{
  "n_layer": 9,
  "n_head": 2,
  "d_mlp": 704,
  "positions": "rope",
  "rope_base": 10000.0,
  "beta1": 0.95,
  "doc_mask": false,
  "steps": 10297
}
Each number is 500 + 25 x the weight over its row's rms, rounded and kept within 0 to 999. Layers, rows and columns count from 0. Numbers have three digits each. The size before them is the row's rms in percent of the matrix's.

# q: layer 6 attention query, 256x256, rms 0.152, rows 78-84,205-211, columns 128-255
# k: layer 6 attention key, 128x256, rms 0.167, rows 77-83, columns 128-255
q205 104:506480480540539484511498533525470489498489494494490494441508501512519474465482523514512509504505529504499461521500525467477526476465474519510461505518508464525524497492489484489543476472484469502474529511470501491474495500518532536506494494497501504509504468480500529471510517494498528487490477520491472454498484472486550439545521449513551461508451501481503503509504468499501511482485
k77 051:516523478462488506519480493504465524551496511526518484458507484427500466526483509487497499515487495515440478492480490465492518500505509479514543541479436477507469542481514488494480502466525457536504486534535495522492508520509494447513480513495490511489539505548457523502520473512486517511495492484459525517528492505512505485502524484524509510504471519466505496495526493521573503494512
q78 040:532475536560543488497480514482497464502552454464489487478527473486492489494482523503492512474495497479547451462485488517509460502521492517461462504518509502539443477560502499470512502500513516511480487523555518472503513486502517513524509441522442517513491527520503507504498491490484485524455481541491464484542515518459508494508504495510479493503520475510532488529497497483519508461533
q206 133:513512491541540512491484477464496495501466472488476464507501476459521534472496468488530527480523513478506502477501528457519489440410452500504495510525545473493507486476488514508522486472502532466522529502527514529485469480467447537530530510517499506467509512481505520510494556506532505481518494529512484483455482483520493516503510569530503509499488510497468535509474533484491474503482
k78 060:495483477465495502518443545503449485527549486510496494480523484512473501544494463515518509491526532492464484526503510491496534511538486470509491464514512479516543483506533502511521501480506494518516458479526492508491466499485478532488541520502508501464457518520491475505495458545495502514484516505475525482520471535518504489515516474486522492517469484506487450508523505507467467526528
q79 043:500499495540542519484483522529464514489488478481495514492472461458494457512481477534523468486526476495530524474530439541467471522486532501514510509472484522496517453507518495519538515431504535493507511479504483502439504507471497532512460543483505510463507441497501449475467505478509459478474485504537529484526482532470499509531467515479531499499488485480528492472472481529508486517480
q207 147:492511489490523531516516489483548538464457487489486515498498500464533502534497500472487478514461497475514509512493486507483477476485501522494524495511457532516509517454536495501530536520497526491506529543531484509497537462532509506573469501479500508490483487476465447522515481471513467527487484526457484493472501475505479454442549481468481528446553510516513529510498500494493480517516
k79 051:512536518480515488507455489512475509543515494502532533496472481498517504524499457503455480498481513505515504536524539484535502500507530542511505518499521478531501499530464531478550458478497472478475481522560486519544502490472519459506505495446563514503517480469519501512508514539476537504478505519471477492510469510476507502532515470539504513505507533526544497562498482466458512468503
q80 058:469505517534550473498541512495538518495504486520509474504561476508520485525489530520515485506431509483549477524473469530499460507494506513550507480523494554535456472487478539527489502535481497463478498512511453487478492511476515483482463489504478520513524504530514496521507515524501535501496509496540488490524451504493483497499506546487466495492483502522504512495479490554489519498499
q208 226:509510514518510474547453474510522537476480559493510511482488523472491486517527522506504515521466493513489512464504465491493524497537523542502536503505454530513467514490507520511457495493499476467545496529514525444480487509518484464515528525495517530502560485499465513547469512495515463525480500467521473493486507519519472475488484503499475500494479495486498503526524487486488492513496
k80 058:476540477477509526521503451515544506498493509519492499497517472454509472489536480479539480470531490497480504484471497520528533503480490512491522485472484514493480500527513494507533498522509513540527492520504477487510529459484513458550437516505535545487521519479473468482537475474502510551505494498482567494502481541497516480524492539537486521500510486512479504530484527457522537490495
q81 049:515505503459460476534479537525464512545489512531554489460479519522438527464496502487470492520524497514482527491523480463474516510482505456503529482534476498468499513517475500485529522510513485525500496516471514462519505518522499524489438548490520474500489487511508494538481497503462465488481528526507477499487524494479484515535525526505497496497503484433462528531536490554532422510531
q209 114:507502487473542475500484517498444479558506490543506513467474513535452465514492491534483492464548528528508477497495505485503519525439506459518521500517563489493484473507510491541548533505474487508497476444467520524513486517455488575538482502476503509486473500475526548525512500514480521509489483522510515483485503469476494543498506468507511468495504479479485518491519496541521452498501
k81 048:492492516512529509465531456490506502503493524498481541512487491446534472541527470513511514480546507473538465501494504520529537452526476562495434525531520484505523492511534500522500477499465491499479501516453482551501514466504521504474517494495514492521470487485485496469526480480483508489538442473475512481478482511507516494488538522497489498510476531549477492462478519489492518503473
q82 057:498468489490507509514483515474505556507490524501520506522529489499519507471523503482499503499499493462532511546480512492512484523507487534466534507550497465474499523494500493510537475488487509525483524520434519502504505515502473441495466483490488514507522471506501488452468536508483495488469504510462495511536550500482513509535520471503475494520519495525466477497469534454562486530520
q210 144:521488528505498501509530492500458460536475514557516484496526503535512459526518521514510490503472496477459481572484462515454460504479515542490477504512459503520519521490493498510526490474484468527499454465532525492491496507519498476507522510510533475506523537513500515516500489504499551507494508468495501512496539464504526479501454441515502479537476488510495532495490558508512465483484
k82 054:501496514499520488489477514491498483507485475491478471481470493513508531508470536508475451513444539518466502443548526465498477483491516466501516488471500508511499508519508480457507505502503494496502514497540534539508495506515476548505513475511498516484494486525514466486495470489480505555493519554486522467513468498529496491494527521506494484496508499488486561512516444491489531453514
q83 038:519438503477483538504492506499500497461514484478497487479520483439535463513488499498506494496515540469450486476469546475471483496504521500453471518521518505533473448510517495482509467487507514513513523521497496490511528474496479520488501488452507494456494498476507508511474500501491507532456475537493506532501502497452497493493537449471484463518509478487504491518554496490509462498513
q211 098:531478495503501473552522530503496484500493530496511492505507460476535512446504517507512560508523522467484475502478549432499545496470515519502462502525500505490515471494464488560494508469491505475489535481496533472482491461508462509502501540483535507502522470493493520467453527510503515495495491490509463451488500502521526473539534476472470475536476472512482495492547501505521466481505
k83 047:471479493475466486501469464496492526509509509488515495500488506487507458562531530524499510482484509544471494473482473510490530506525526520493528528503490472497490555475541480465489519501493473534517452500503492497466479514546487486495504530547459501526490472538509454501507479478504502522497486504471524499511525475491538529509484512550535499475498438469512473522489515514533517504474
q84 032:491438467435491518519465518465482525449497492453509486523500497477519499493450469470483469494497498489481512504503527485460511511512529525517536510532492515488483464497513507460521458490483506504486488495487499506498551486542497512514478496487473488477471438501535478496418485528502514512493507521498531530503530489487495502490527478482485486513535509469473468510513503456521450520523